From a checkpoint of a small transformer trained on Wikipedia: MLP 2304 squared ReLU.
Each number is 128 + 32 x the weight over its row's rms, rounded and kept within 0 to 255. Layers, rows and columns count from 0. Numbers have three digits each. The size before them is the row's rms in percent of the matrix's.

# layer 4 attention query, 576x576, rms 0.109, rows 289-480, columns 360-431
096:092142134152149148054110078153162110124122119124148116124108144091100105113111140175110191144121126155082149111077168099108078127100138141117123096118126111127120200100148129192159127173154123209104140115109109169103
105:158134094148143129212137124112131124130128117140129119111166144085110164173160114129088110110155084146163149150166083123138089102157148109072105122197137131125156122163184172126110135118160118111122152149069109131090
098:157129177094118177134143161111086107160136151125095145107153099202152084131132104137068090134149109126101114149145151169152116126171117146118099164175130171161147164156120157112133130171170129161134156085091103165148
103:162094119126124093133131079108158147116136104166166124121149075150106086167110085089112092136148099197137140138182132092049118169117197069123176098135132144115131143107101172144121152081183220151028071119164151138120
101:140152060111132102158124152121142151092128149088137142120085097061142167165140098139165101133161103074175150124140107225126109169124164140151081177174104136128125124142140123165161187134136100042111152122095056179139
100:133127187094108135124161106112165134134103148129130108114188069088089026144140150090177078205134032133157139162144163087121158068137136130126109103087091131128105106101050158082158128120165150101134141116102131106087
101:148118146155128172081171151143137093156176168112187105130096114124136147134085157130159133131150155134120165097095119109149126127070079126148097101162118159170121137107171136152088074170150152114061099113130172202187
104:160134161133115146077097111155108100117066124137114159145150150149127155128139098123102119145128115156114101153165109178115175118189125109075104171113104157136105133119148083100097103145139153124118135114181129116160
099:122078111138154157191089139089049146125153146161167134138103143116099117153078113177112145174170119104175077113191122164141164131088166144114148143083148161190155104183145070137037156159106072140094150164110170191075
098:100143125129106117105166118158129113152102138122090138130108126116155119128053126149143130113104122082119170068158178124140125117114096129123078129169131138132114094136124139104142069143143145153123088093097173160130
100:139097164117158133128183103189142134146123114121110048071128084120138143139114130154082153144136156138109104188122142138138133193148138157142140085148108178148149114091165149106121109063080118143110118141122139170106
104:080158100127151107147115163118089142112064182121101095104119115190154077096069174138092067146118140124127127129116073094103101167121158158106143097128099150085142133155081154164131102113097115135105106174156105075147
094:176116154129106098133114115117188189170147124096172095142147119167142151118104129087117180153148106153124174132172124151092150132163095178104127137127149146077135117132118102095090118125093128105085142149091201104083
105:109070077126135149101077206187116149109078088104174113055126197161091195095151073095145106086101162151142159164118155136161147156157107128122143118148115123054110085142135186131187159139124107118150112115101108121107
102:079132132100130084088165094157157135187126130105144161143111132091148162124069107113170130158114094127195136160159148115165153130139097098117150101094091115141031191138122178158085139153083111185129233170141235089172
101:119136125125075134083127167085154162136126158076141162150092159056131171121080158125120137079177137123148143133082122122155175109076111173147168094079158136110166080131120188138160142162123158128203131138086149162114
101:093107171124150127125217115152133190117128157120120109215118128108119121108222121087167116150112110160099135172131122138110112190182129119121111109160190213187139110142153108174178127119139155135061155192073153131142
103:152108094134148126111130132150137122163135110107080126126189164115127171157112184138143113163150136179095100169178115119111081164136156155108137105144125123109097173110164156074072145144125144095103149127115142125153
102:168100168111149130118119119072158144143133121116149109127131114116138129093146124133150152141166129157110122150162124161107138093117129110108111147099119077120144082072118130188119119100106073109179121154088101176108
103:070166149076131148129120213113148126163112120097140118161119115166157123087090127130112105175111108203091094183136152142152104132208093185139129110146117161166110157140165095139166088200038103115106138116127108146125
101:125150119087124132104125139106056141126121082109166099185145204189112097160093129094142093123142138119118161142140124147093167150083168130148143122132169123142163152115101140114167120121083110192084078140112115184158
107:126103143117113115112161117132117111123144163155111128079129116082104139164178102128112123126156164210128149132121102119077143091101175114180125134130148110120099161153150162179195142140132151117086099101161135091072
101:131174162121170117107192069126153112073134125117143134131095137125154144133147103183154087116143178116143148138158103085074123140151152093143159088166099139059188143128179183114120125154146146129044119123044070174059
101:173194093101086147135100135160132125122094138140086120128109178116141150146207121146161151130159180081158108122200116064187139112110120131189124124144121148053134066147172089128131127108127137068168098141118168140141
102:132146113113176104140156138107129124170130115137144119151031159068098159144100130159124087106192093148185070141144118126125115124100117075141144118050134146116109149110150099154123133088147165120154075117137169187096
103:142133145175143095206141117182184105100139162121176163145091139126141137112125122128176102087163058146142131119117112096151158146147130117175171162132127101166177084145159124159176113062161104098133162083182077092139
100:108139149112096079153107130138186078088136175120125167142137085151120086142111147121167109106103119116094113079169140147137053094161099123161142128096148096141121137153117119073186151149174159171113137109151094108119
101:148105147099147163176120144118144135145096125054145099188169122104074105194144105131141167116192164150139098117126066154156113062164119131119134159185175065160070164169205168115154125118115139080159121143138167099130
097:139147115132117121141002138120193140179099134095122126147136120105118168105180158124103130107119126073129128115153124144157144153137162139118131139117114142110141128150177131162145148160141139084112072130135112141124
107:135119135170134132146098081157158136137104134135045111101124115118138081116169135162107180122130095169120163217115091134165144129163108132121161091196084140143111126143116174087184157080109141161156128154130131178131
108:117208141119207146146108165144101136110118167174135098119167120211109108135172139110134145214110057145145069162126147133071175094116169070086125131100135084152169139065135092149194093120120123139154140149106139101167
089:129128064123095118106096180141117132139151078196137160106160144105148151086140163143080153089153163169105147087129153111117162095189092161116182147116100152172133130156086109111092097162136173171136126146214097168109
094:116160063169095089125137150148084121145179058147210081107141155115099180125170090206155097091150148113122147174087097177133167194123119111183115192139098092131083099183087081128082131213095162150122076173162126170074
088:107128122128139125132111131120136205184138096124118189137144180086089138091155098107090126081142071175146123108122092101167210086130128154070113111085090145144128118117152101040122087128132195177148151165127074149108
098:076089123133083136139120167188134127127111132153158104133160198154107171113112117094121084122145111129106122133127147136171145120186130068154143141139108110119076141096106135142173160117128155162179104132132113189157
111:188196124130133113025120071133117177127158095080103162104130110146132121147100074157068153100182150125126157143164118106125079102104158102082114127103099190102144063149145143134113068187151094105112137131189138133137
103:135151111120095135140128092125107112148187134102119135127128156170178142155160129104089119077102123135159165112130104138095139169125180137095137145130161141126127157169098163130101128066149091129142112155152127121126
110:150199059087106139126153152137140147101145075119118121155060074099179111111169111113108168124089107127185062157168052145161125110148121109078133104104152175152097100128099142135095117145110135083102065161104046102154
104:092111168088160138119097111115148098073117114102136121149140150119117182158173171102106155156118135158183200118099164130098123138076123088155149102116115086132181115121103162047121162144179139113112140081117107143091
108:152109166101130084145133123094087185137144128157116139130123146142115128054190100162142137114147108088104101173078123108144187158091204166140140109170149100118131046157129095115161188146129117144066121085140102063112
100:162126103116140099164143130166075100155006101100085152107093135129152118089109114146107116138123097078056119175176152103144147107132144121073090173111168149065091037116107106155145106114196102109134143187135125174153
101:161072113082136060144142114131120147126122167107121111175136112131192130136157140107144093161125139176096140164154127121102152091124123168167071080143152127133094142138156136166104122134072099146159148096136100074167
109:112093096157123073101106105120157101175052129148073112108173175152146099053055109158066117214074142096084117139151094128161178164065126145193121094095132077099113089089124119186079151133130218155151108080162082184063
104:151097170153135135144113120154167147062130188132098119128135148119161124110152059134083071102154078102119135098097122139156095115127151121146149153147100151181084119199064218143157108199133145226130139115083139071166
111:142150196101133170013107171155059170131072115161115189208141178163076126112126179158094120109105144150108138102145159078105078111192151115084140119144105183130045140150101099121134135130184154122113142088129105112162
107:152119118136129155126159124128109112129134097124106182129142114185148097167100134177172177130154104142115002152155053103161123161146127196140105112061155131084129150141080227147126132145176083144173134155137107111137
114:150133119153152161121176151148124086108137120139162199115137169124141180098127115122105138118070159153109117125154121161223076088144141138127134082161147154182131103196130148094122110164157115100088110141151051116124
088:124104128162119119116104114118149094142115131157137096045121159122050210137091153096172132173117128176141099086118151120169065138092152160127184093106174140075128170124169146162089157117086103099117094118128111111112
097:097085083123101127105117144117139124169151137153155133110134098098129160073127164083121142135116078129078089105088153167149154148119093113158159133073130167125103130131174189149095131083096146100087151094140119126055
099:057124164090130162101093121168123062151106096172104150092136171167191129139121110105079122078121112057152195114113194118157086176124130198057117108095151115168099148133133097133099211129090119168123122143114139156107
105:149160138105201169142135125110163077111140155104067144130189130148150182171099104113156111172168135056131163100181126099063074168091179135109108103149114125139142154129143094067156137157100094120119100186132113063123
109:139093114149096091111097164104107190120077148087118150119112125172150147086154122113126158162101138192117165180117138110150163101149123123127122128051158097140110120141146113089075185132131116086138057097106110124166
096:089134117148060150160129146148069112141187093211116129143151130098144102154103141169096148141151109127103151191122121120215180114141062191110102109177128126151139143117075142148114107104162099148134163203135112126099
097:097131110106109087153140109163143161089102080116149118166140123154143130148161086140082171147142131144045109166147155111182100099135122177167068117132213147141081130118129072157151115202133137117128099105109093037106
104:145107155151126124123123115107062117180110152059177111156112096155117068113140088115166112161129124088213125116188137100134156126128140057054152110115096085104070080108104085144127170137133094203132112129097166180166
114:106155109101189146147133147103143165105132173121133153157181179135120062112093115120185175214076105151134173195130116090122133166149106094057120121108196111156093182124134142139143152156122108120172131162101085105149
115:093157165132087093104140148055053119196120119137160129175141107197147124091129060107159103110108121150152169134103099100143086158139101104057123135147130134184113125179096056157157165103158144102152096128141124167121
109:190134104139121099161083108133173144177177183125163068120125150155121134090080194112160127145167096125135127104149122151085166183155147093126126122041158128112160121117189163165097114173159104211114120124138154138163
111:107184140116120122142124061094069153106104100151116107178157135141109153149109118119145072146138128137154085108119190166155051044131096142173145189180122110124099116118103121105106137096134115125134115137142140158143
108:131100136082165127070153112151113110153156088138115144142060149159166145141101148113106133170083175147158059127129105124128102161099157088104113179221134154180142141165132120124140173122106166139146120131134176094116
108:092156129142171089126097143094151172110142146096121100116119087187161168125086120107132078097101159129151125120070164089171145132147107047159106194145160125123098099095142139127203180126166099076091181119130095104122
112:140151106052100205171111119108137107125125080090082165063131140109115071114131138101116186069092106113052147118144162128151083120137183115159116144089166148112119137096155121139159105136113115165118152131141057109101
113:112191100173132061161179137140167146177127111115150139195122079141153159188102145089108124140110142079046146132105161101134102168194156128074061090170144048148117127154104133177190124132116132084148118134142082166125
108:116131081100088134173135134090180164120071129150133120104126037166165166153087136127118149189133164100068162089124128152156095131114095151177109164114159119112095093108141140142165150198092103133181086074064104117132
109:155162127145102135067178135172157159137117100142121104115110126134108091144093063166102118177103119119193100205121128081120097111081140138162128178177132117133166084162109120212094061113164137164105095166104036159122
109:188063138176132132083149130147118119133107118125144162073145158081138158125122105096129153154087124102121049136151206161169120063116133047165140089142119102098130058138109170130115146110088079150125112082111110138130
106:108074133142089110129146124113111113121164141123127148156121125163134113138110180165109088162145084151072101140126132147058102139144187106110080144081126175135147150084090113106103132097173135141118166129166104138129
111:145113123125127167199117144142133178106103135160146133114112111179141220115115147140176172140190155094107110077073120118091137188168188138139111136141147120054112124149135119156115125108104088106133066123118131174139
107:153162098181039153157117116088108123106142071121136153104110126121094143197134124109081132056075114180124190102105159094159176152129145122149137087180160146165148160109121109121115094091152117159161121146097174148073
106:104093089128120128132156157092089159119086136131171146113071153127116152098176102159177092098130145121116192124048130062158137104140149172126155139170197208125100105118092103148054018100107105133161128089132167107089
102:147149165115108123175095147168116122122127119128107113130098099145117117153170110111082154060068146141143160128096136147114146141120096091094094136151179133122106205079188138149145121140110122108204137163150112077129
109:137146121110066174141104115214124133114095118099113102117067126126126047149124134124107123105164141182083118121104128126167107069090123131115118161173185100172105096099147150130127118127159121090106083122114156126136
110:102155172152100148100136080134154179091144066098106141119176088099153158086122090100088115111129181117181155111150105139131153150094081165172095144134186148093131101178154173161173094167047096090112104119120095143139
110:175096134115114169136148142083168089153144142146163159117126162103169105092158064129123133185153128211137160158131140143136154105078174099056099159144072082139109119097124187106154138124106178136101186081054196143117
112:140160136116152115127115179126169115128103160142088134137185112089079102129143103151136085098092116094096097138116137127138133129084161112170137125164178144162078085090122154130110102118159191173114150058176067159134
111:091147125101148180086133125126118126108130117064146124084155138162149185124142077130104169077089137094063110098151123120116107135103120096136142148126118144156071118107153086096095178135139185071124100127174107162126
106:144114106080125146109087070104087141072086167150133134184137090102114121108133149216106154136120138157135101124076167139133160152131078047096099086049168110116164085162159163151059139110177107122145092118123079039104
112:118120157111095098151121118098164104095142143130161150109166076151149136152115134176129107133158134106122122106172108110142113156070106160157143169131100114109160111123086157137099139016119107132136094120114168136132
108:156099112088147166115186102073178151115179078120170147085117143139111177104074169089123118104170150104036109158165126185122122191082151162144094153153174108124140151151114092101093145111118120151165106080140118139134
111:167139154171117188100176106136164098095145137092205145122146111192149156094070106096137162128084135083115115090153163088090152153076124145150111135127108129063137130115106140137151077120137122068140103120126089090151
109:152119099140132111155103163102142169129161160118171113105141106149089104168126112104107090182157112166103118107154090160157144117068138104097134113117154163140137171151139149116178115091184060101193152113068142044145
110:111101104132156075145144108113194100134105151107099129165089146096097097190128149129141112094104112092132142133085112098131175125163133112086195131095118096136110104140115136138091173176132086187134147113106081084149
107:110190184138167111095132080157129102131134108123128184129107121107087116110140131138119144175091176101140143141052096133107114125152110077173128143095130113116183070155188157139166111126113074187109138180180106103139
107:090110101091129143155135114085113088201134137068155143162107119172087109046127149160190139132110143124078128166185155102099183156137141139148161157038147142171163129087109120100102080157095117169165154169184175096126
111:090153135139052118139167105134083120143092177125073180124141128093170111154145132141129200150174146144149105122098044128178159150158133114096159197135135136148098135166143172192144144192147174103186161122144175144105
109:100138129135095084148104102091202127064150129128084137174083227130123141110156173163071091163100115068129117130144158107106103130172167172147107135127159161179115203145173094128119129054172106152144114190137139130182
107:129146174110116129053152131145145110082141138119131095055172147103139090168116104142086089149125104131130154120161108144162182128164137149147125115143147152023168180126154146148119082137100126144162169129110142129088
115:132154114122145131142106070125130180168135173102075129109115052126154103162192141178106125162140090120073084169118139182124149064130188133109109136118147168132135133110116135154122130229141134109094157106189129153092
104:121167128135040136143105081146126173100163117071092080142121117162185187095088090091157097118142101142111124159082109141124139221141137108100099134103091105146126017129124142032125143161132172102142194115150149084126
106:088114176104169116102134154138155101159088131187141107168157147138135126185100137100092117097138150118153086084130091077135080104083125110082139157115152161109092123186121095115130128159144125105150067092117183107172
104:135167128125127142138147048150119127112133126115176168098106132034140131134200109080114130094124116151112119156077095148055167090168127134082151154086135169105074163138136135151185155133113137116097135085125120090116
105:124096117181097172114195095104137122113131147149172175096102186125159191122079111126105155146086115156130149159144142135129120189091094127105160113124074103092076112131142122145128101124116109107182105119149171141097
112:052093192122080192164118117141156171194112077108179183109097110092136125189124165130121141154131133155071178155074131069147197126168160128138141125081124076101102133158088175137088100128143133079078158142193111126152
115:167122105157150127092095140119131122113136124130148175172100136093139150139122123105176119056174170148080089060134111177116162137137151129166121126090123124138080065099108104137102119038133100131086083105155093175105
105:079144132161151131148059150121074086107068087163141137186160128115147127133116150157108103177171139150144112107102088117130137167101201121119108119117101166116174175117092132131096071127116170155161110138120103138106
082:156163136097140106140150117136185141137123137143127226093184105085135163139113087097143123116165134131110098126125132148115176039146148174132076122111138085154092102130158147065099168173105140118081105160077115092137
093:127143094150117160157096110120131128132156125101136068071143158098128084082096161110152126139144173137144176167183131119083110103161121132097180118138136145088167121175167098129133106118084078159085159158175128197074
089:128136128170087140130163123171111087063026179117095142151074135116152091162095148139101108074131105146144110113119127094154127193073066153092077137082109124151172137149086102205107108146145126137126152142131166116031
097:132085111142115115190110180162125120140084155128106139131133122168119161059192149097190144119175135156156122098155094187103136132169181107123130126114110090136150148132145104119117138130129137151160138142110152151113
100:136099123106156087115112130120175093155105148123138137114123111085130187158123137173153166148120167090172128156059083130145156083151147141121098167202115133126100122174128171127117145133163111086112108071140202037152
093:121154155141137103159110071119136122156077131112120133204068116188108059125186188141140118078127128107034129129134111129165047115134119109123139080125180077111147119142135066197177127105133086176176126135122149105084
088:117110111143197130129088146104154104115091072109118065128153091122153098123119114135145145123122143137174093142099119106097095113179111145095115130146072103188088169190163114141108173097055123130158102137087121195135
098:085120135105150198128107105146117092133143129136153091163128090135142138188144162144146116098153148185170105150103123123171087196105143137115136129178154138073137169125140214145105216177104120081115095157088064099131
091:070142101120143147119158095095106184150089149098176135104233084060063172129142080137116219122133175106120137145110100111136181107117085092151161127047111119191196026178181145174119159097102091106161103152107208148166
092:082118097134135139149094102080101173111089178083150117086093123128137115106099106111111173086038125203138093111162086114159142105126139184136176130127098120158152116148173162141120098130110142114170116127078113138094
094:177127113182142113137121088136129117112111151111140093141144140153124103091085142159197094094100087130131097098179107190109126131075150136180128120076089034157067139080164126101148154137104152164204109152126091139189
100:103140090142102096123192142112065159087132193168136130090093141141136175144113177114135119111137145099108146147083145116185120106097179135128057138142154138103064114106153136135126123122130149134145086078152096162115
097:058133131147125115107102090080112098179085189150085136137133098111116127082143090077161132072101130117120138170147128104136137083148118149126167136110130092125170122116142141104128130074097156151106117101145108173205
094:101121097103163173142111103175118076129113128109142157078118166143066150125129122162094150202165131127137126131152123151170157130095150144058092177087064170145144144209147140173093134094110175141157176149136089158154
092:075142086120123154153121148092128111141173137125143188073153201137090088156106145135131162120065085154096151126131142140115097171113170138117159167162128167197168097074145132123096100170148151074097111090107088166119
097:208145138155146180163061108152126130110124170148164153132097132131149150157049144173089101080164181177145107087169098083160177139157184143128100158146063153130138145118146092122150131117139124125067135139122084179138
079:134151118098158148173104120136098098184122124122119122110127151137135099116148150121138098075065151126099128168145084125099129129164199157112101120140133136154095151092151088154095100149133162147149144183116142103131
081:153104116121127126136121088074151164040110109116103171201130139119097139124058104121080144121081109135128176081160143162116162167053104151181040111077124130117184094152094126094131076171102139171129127109161102129144
085:085140173090174148111140130101094131057113113143080158114093126126138087155095148130135089126102082170089133116154112069159100153130110156128149100119102108166128121149135157071135123169203111137167132076132154107135
092:110126147134129152137123164140137134127103134132113140150081137128116138113085134154144051113126138097108175109117114111105079130155137166138104136121098100156151167098120115158170157127129148179107153149125187142112
091:075122156131106117120141065176205107157120107056112110123117103158131102077101091116139151153097157116068103099087132134103094124152168092161131143151148102110139109121092104109179146098103189121053111107165132109153
096:133060180102154128149078107141085103129132127083134101118093123122108096165109166127170074189123149064159100116166135187152136121136155122128137093087108129092135107134111103114104124157188161141112121153108153028139
096:133127143190127182153148165144169112144084171168068148117080135116137130134108105043194115122148082123213088122106142121049160157145134180150089126090172096057131120204114194149152080139120097167131113116168131120114
092:124147120138107177108109128102107161143095125216074123091137143142170135119139112116171133097096127132093120134113088049169105159142078079124123081119149129132167173140095179166114117145189155104143131129134159188157
093:111124146140138099135096159079109150153161171099105148190137102166159175162173095162085124150105125130150129139114092145178136083139108106130154058132088110121133110133179140170143072127135146123129116199112133141105
085:115105115115123113157182095174108060190133106150148130183141075094159104169095159146159063061145126106101071158121136205085088168118133112110119129153137123129065113116184129150163117144136177112108164102092121138203
094:133155146158150081097114109139152122169171081146106100163140127142093170154132150153174171128113169133075127112088097151117176081150126112151126063110108097169077165180163127114114143107182116117142185139149142148064
096:122120087104154086081088149096109103099115159063124181075110127094118143116075120111151146112170135155036119048145162100138131124091144133111116176135092150162105153143045092133137102111131079140159112136162178114117
099:145126130108140098118110079133131188212092151024132183162137107136110112128098182140146129060079137186122118151141130079102117131128169222148133094174137114131138137158147065101133137099124128122067163092056122085128
096:118121118092157121093137084128163135094085109167116127151133121122103147179134180127081148121096179088119111087142130093152078085087107169188110172109185117126141096174082160132108144136141117092134143119105155112136
097:105122093106127117153171159139148140132146118173111111127164098114170103126068173134118114137078098170105083093102163165102105135100142101117132123075138143166171096140086118117108166118135138097152148146138143098118
095:163164126147094151130137064138119121144091126127106121105164110106117188103120049119128188076119149153113119072114146101167150172144118086103080135067148126089117059191170133160127142093128131134143126139106084169095
094:118143186131187124142126069122061105115133119105080095148177133126154143132166159066138144177131111114117148067110071121123158153055125126168141102096178093150135138131154089088136119160136108163141156146185168081131
091:086118131124121078131167095109137166130118144117091088102083089054164119119193140105102090100119123141129095175080154122123146172193155100148131111181126078136131123155140133197164129179121126174101110125191117107174
096:166101101119124166169133136170161114149144165092140105168161100120094141163180085145136120106083162097127128155110142133110129159193126162149148117102096120111171123142118116179124179096079142103117122167149189149132
093:169157168150188094130133125111160126061142116100136140084136199128150104162146130046207106106065120190130120085153133117092103068173152142118177159134149195120093110107129219112106173118128097175196141137139135161210
091:143080050107058115171102143177149098137146137075075139158131110147145120086160134090113189123121144113154112144141153119088134100111095100198091103136119117040142083122142109092139114095120171113143122114078124132076
097:167148137103108144122114154135104107153109189097156108047102105071127047156150121109133132146111116142121134136109134070149155079128063089104142089101154155157126104085082137104118126167090123132135120094121152161167
092:115069152123098148099118118042155137179118068080164132118103135114147139125120166137180171066126112158086101232114076146106089129136109108178119123076100114138128127131153131119128102112174149147113183167125106090180
096:139158170120151152107132091142113161197117086068169153186132125090147122158128161091079092153113115119142154133106145109174143114159137154119097200150136086146218121121193122098113088145140085081179127132158117152129
095:183119166095148082168148127130157132145170123170155095100139135088121127169157117136110133144100145102162144189106095173153140145127148121125106100116078142126192152107080104163091167148111156149125161108094147126116
093:179117118202063166134163151180132132115132130166122127094062131157206116145144138128119155159102136102167130109132132120137158052117092119087061149117086126130096146138175134154134098092128139140176160114159147156133
097:105147147084109137116172092103134171124081065143130048113220141074111122130199093143075145056174149150142149093109093107103134118106089145124124127102101114068098136105171143119135147062167165122107142126111143130138
092:134156154103124116127157162178169157131122108123130110149162106165124126182143108101067144092052123134120184099158118093164176086133136129129127122099154103133165109139128161086155099133174126138100101155137142159136
096:123112150167106117168140120150156105151116155161082117100137192123085099112142162122179169128190084121139117103093177119104137107101103092123154178186101110113101115122062153112070123146131121174129100138052129118175
094:111176153118125125135126098083060147162102153086137072157143100148090150114100180046123133090150126189127079126172140136079125137104195101137155170115177105178106125086145184169137120140151167118147131131069118169119
097:139099123139083132144197134150150149121158101192098140131123099098133103080100126109133132190093147137119140129140104096185143082121180115154092201164128140130132208144098133133134174222061155123150126090109151098159
095:114113086130099110175125027127138107154153115113179126114082100084199109130106130129177163142120107150104086099100171092168162146148142163175175079089129131113163133129148108070148079196082178169111137141091168118122
099:134107100105114130163123116080113167146184085128133040128185117145132098139088146170169129179076148142094131048127126152109147174158044140157182113130112114080145139092100128104115143076044146137152136184132145152167
092:135130120150141188129146131051117117141127133128160057125182117212133140140120100121123175145157111145105119093145145103093130083177174117125113100117149110157079146098172106117128163112124134156140170225153160144156
092:111080119162093134073083156094125112096130151098144128139114159184134186122143080161182128155073206221130140169158099133138129129132079082173046064108106176160131176161095130085097143116150131166121136136169109126099
097:080134160155101078086135109166125101150174070106106182163108224097138182067148144155154170104134186114152085108156059088164126082113130079122108147134094098167188132176115149140061137169162103114115131153137130114129
098:123090121146179073083185128122131093152118082119080116134139142075149115084101115137116146079106155139158108071145092107137161167136156104141092163053126172075159096084180176100093118140096172076136154154147131115093
095:063163136083173138116192163120113130094161096155127159167171087076144184114144139080118088137089135196125164204095112146136138110231178187134150076101138125224081171139075097095114107135120162128135174140177122125124
098:144135118125083104111188150088077147100167185158121103178134143105127132150135058128154068135096103125111126142170107142104054108109134106088090084137161126122183155103167122083188082071082056161109159129132151107129
094:139083195117128157161109127126143143149154144179196153122135088144090062147140125186095139054148056135176129130166126162156127135095167116151076129159169092141146119122122123104110128006113112152162151107096122147119
090:111178103127113096151178104096125189125191182168130133197117045097175189160074195198089155170130139142121121150168154098077130097148075171138137169156112133130080126124135049142129145128124135163132116120148118097148
098:165110113174087115147132117114120081156141113087146099106116128191129098122116090104134146131131119074142131102110132106155124092129127133119141098112173100168103137105120101125076176114110128102225119140141127171199
097:151139115114165069175132116160148094084158144097193137143075128155136123137121148130113105103093102116192160073171121126143141157131063114102168121145204135143071151160189150154132136145136113115155114074113122026158
095:102134149108171140077161146115099090156169141138131171099157127153188160086112162117123106170105133079083117098090158166109071122196180156109097090133125109124090140121163085079134089053064123159114115111072144104045
088:120187144103147114209102149180154110141141088113139130224147135137136100122191122162150135124099147104144115176092111096147159049172146100157179132138094111090155112097140181137129135162102164131097123122128186092119
096:112108041179139140080127175105147070091152153163081096163118149066093156145147107078120084148062178168208154190127149103130150175103113137152116123119165146110161140106122108135159126086095175123158101112120143084126
100:175134119146111141152159145088066117166098102133183119167193127068118154123136155135171147142188171120090102169076132106200119119131086102101153173082111136163105154137116074129083184126046058124204116093131111131173
097:129115104101163172099096118093176141170192146150142158159135136115103172099180139091112161056106162079111076141131096159153154135147064129160134139186183128096117120121137141154139118122193086150141122086173081118168
104:118126132224154106152096178137164124172147059097135111106143142101086118146114130184084155124113133160080110041068107128161212087065139106128155131156149122162112162089141161060132119130112124118167118078146161086176
089:111138092053092131128131148194126149155167090115099107148143101163131190193145104107105093151156076128172115128111137138103090096172118140107101096071116130140115139162126157112177160114052140137149152204113102114163
096:116075137095107099092120089150151111133174130144148147140125089158147146113160092087086120171195168168148125075142149164125152151114163129162118112113075147132106160141112177042143167142129134157137128165137102115112
094:174151123125122155099154127132125094164159102079145157125121098119097158096159121127136157093122170110126094145094106180149198141168153133132124110099125117137141112137151118077093180155164111163135089109134106171139
090:072169143194149153125088106167147155160154103126064178114138176123049135098139139132102129156130127120182184126137120127130133115087153117148160097190204117155105100072177144124135133178180134142123101139130139151122
096:160134167169063131108086073101141180141161200138096127164104100099145077133137124109145123125169118125179114121174170139088084168104178110114114103119113120069106109133141117123120093151141160138081152139174160160093
095:154113097187102075050121066105112128188129124206109166113146136116137128134143127113114103138108106182056073136143152111149128171161133212100179091134117138174159124086176163133152072106134192097111181116211101143141
090:132141114096150149149117125138099090154072143125193140105139104071117112098144080204161178101178125175126111146189170157194125138109149137078147145165135124136115185122125114085120140128149113137123131182128083111167
094:146128117142131148127105164136129108154136070151102129122119142116121116113128117152169155108147103191149198116145073115120166122178152077148153126081157143114177127063137099160152145186161143160134116126125123154146
093:121137130124163119112106133152100099189047142164108155101136160113127114121120163123096094188178105169188126133146165096099126129137082127174134089230145166198085132118142127118138154111157121131076127164103093191111
100:125117131142107127142089126084095057125170103111075109123166084101132128127087156115088186134118098050102090139082163096110102120112166158183065180154126080111099141144071118104188113102080145167076094054112105119115
098:199116114107158143080148144109164145179149143137125135135101173171158108170127146184065095111120124118176089080162129102155159186157105169088106179164086129142096147128110155142043136162137126132102106130093158156150
097:093160172142137105193181195117204081113134053117152151181074088086160117097163121137164136050125167124077178108130165088155150094186141123174115069112082082071142126125139125136124149136121192127116157098125145083108
097:140097168129089126145127118099172089185189117091139195131090104137127170138124179141168149094134142166079111090097098102118112129122143144081110173135113135185071115131129124089097165133102134084162182143111166021146
101:107127173142088130117159101113147134172083180141162162174140156170107131141141174113084152138132147117147131131164128095082153095072161064090144076157106175117120163177103087130130138148170177176167088158117109168154
095:149126162195119120132177120181129081063167115163128172036144092066131140157151060128113119216108121104197090178110131142142138162094126133122108132153109115102141143121058144079130153151131153129111143100072181154118
085:132150168104106133132130166163101129162121138110132125180101129180111170153163153117120074184118083145086115101167145165151113205114128149151069103134079140152105123098186099104165123144121092144118143132091096158130
093:104133150092108141128057111123194120170181154149147152136071118161205084100122164106184099095152144140168143098112102122122067184120124114127094140157126118123148124159105103152128127156158102137090122159090104190042
087:170118138099143154165165132161124161148183126110127177126135111119153137192173166052152150122112174108183159110130140158048148145131135167144079106115125087130103052150153083133178131105145080154147093175099105142133
084:089146183086156095113161144150199083144139120101140130154121093195137112160155153125155117115101133105102108137131142151166120147198142112137139110126090111082090120080158154083120167129132101173092103161129122127146
083:150131113082108078140130163116106155169099115137100157148126119140140158118172087113114132140150170128163175156074109093182118143145113113096123178132136132145110083129140145098160150133135125090173171154138100106148
084:170096161145121168119125147084085130177070154127104114111159168074169172108179151113175120112162067110107126077196107113108086174105069152112061120137127166110141089140140140109141108156140104106108124126123093181086
090:102110143132108119112150129129152139085102137115160110104180134150141163129179168164115144179133162184112127142151068141191124080082125141118119134131115117139122122137105119111091138144111130116123138148151100143131
095:072130103117096083098159214091116080135152154180146107114118102141149174135118136122107136206180131128201121158091103058096140102098161182108097145146060139134122119176140146123139085179107184139151066145114182182143
096:167152106201116147119127138156118135078075153112062125112114175139122110130070197133132097091134126111049120130111095089095102075150124139134126119196123177159162117165059113044125091145156098140083155070116112084147
094:132138151124118107100133124127107117139116134111173116149148100135118166152096081187089119151080144161156107137109148144141180036165079117151153083124143105138134112174088135131143126133134187123132089126173137114118
093:163181131182145115102124104159150127134143130112133132121118173175129129117058100144136133135177141131056137138144089108167110135160151110158124114191133126176117204126098091160126138124088173152148120210139075073156
095:106105176112141131134181113138146152116161118131121126127117104215125025134064122158099098112132105126119189108098124183098173066071151143165125175138160142075073084141122117175141144095101109121108178082057113143166
096:055104121112104115136117205137099119160137122171052059124145107156106162133173097119210103101198167101189165094156150219133130131104169132062123086109106156101158170138155127120119152189069112117167114121178180061121
094:148126154123111105153087092145170118150154095159148099181142121132145135115145176105189148158125107134148110058147149072155130143140158105169088123075122108079143123129088151137086073136115096127122118147159176104144
097:115102088166158100113138080131137178112107074141165131129156108132126093110091165171148125131101137101131149110172148134164114150106138088113142148114100147065171115124155130104153140235156154167073109156086098097138
101:133121126111167165102157137192086115141129103121139155206132103130089138132137105116083127099132098148131072119093115158123122126214146150126135096148102087093130121113115078164127112117108089160160028200105082154135
097:141135154174160151143133116115161134155129097164156173169122145100154157137125153135151096115154135150111116122075138114121135067166074051071159141105136075178158167203144130132138126110130182115154121142067049117101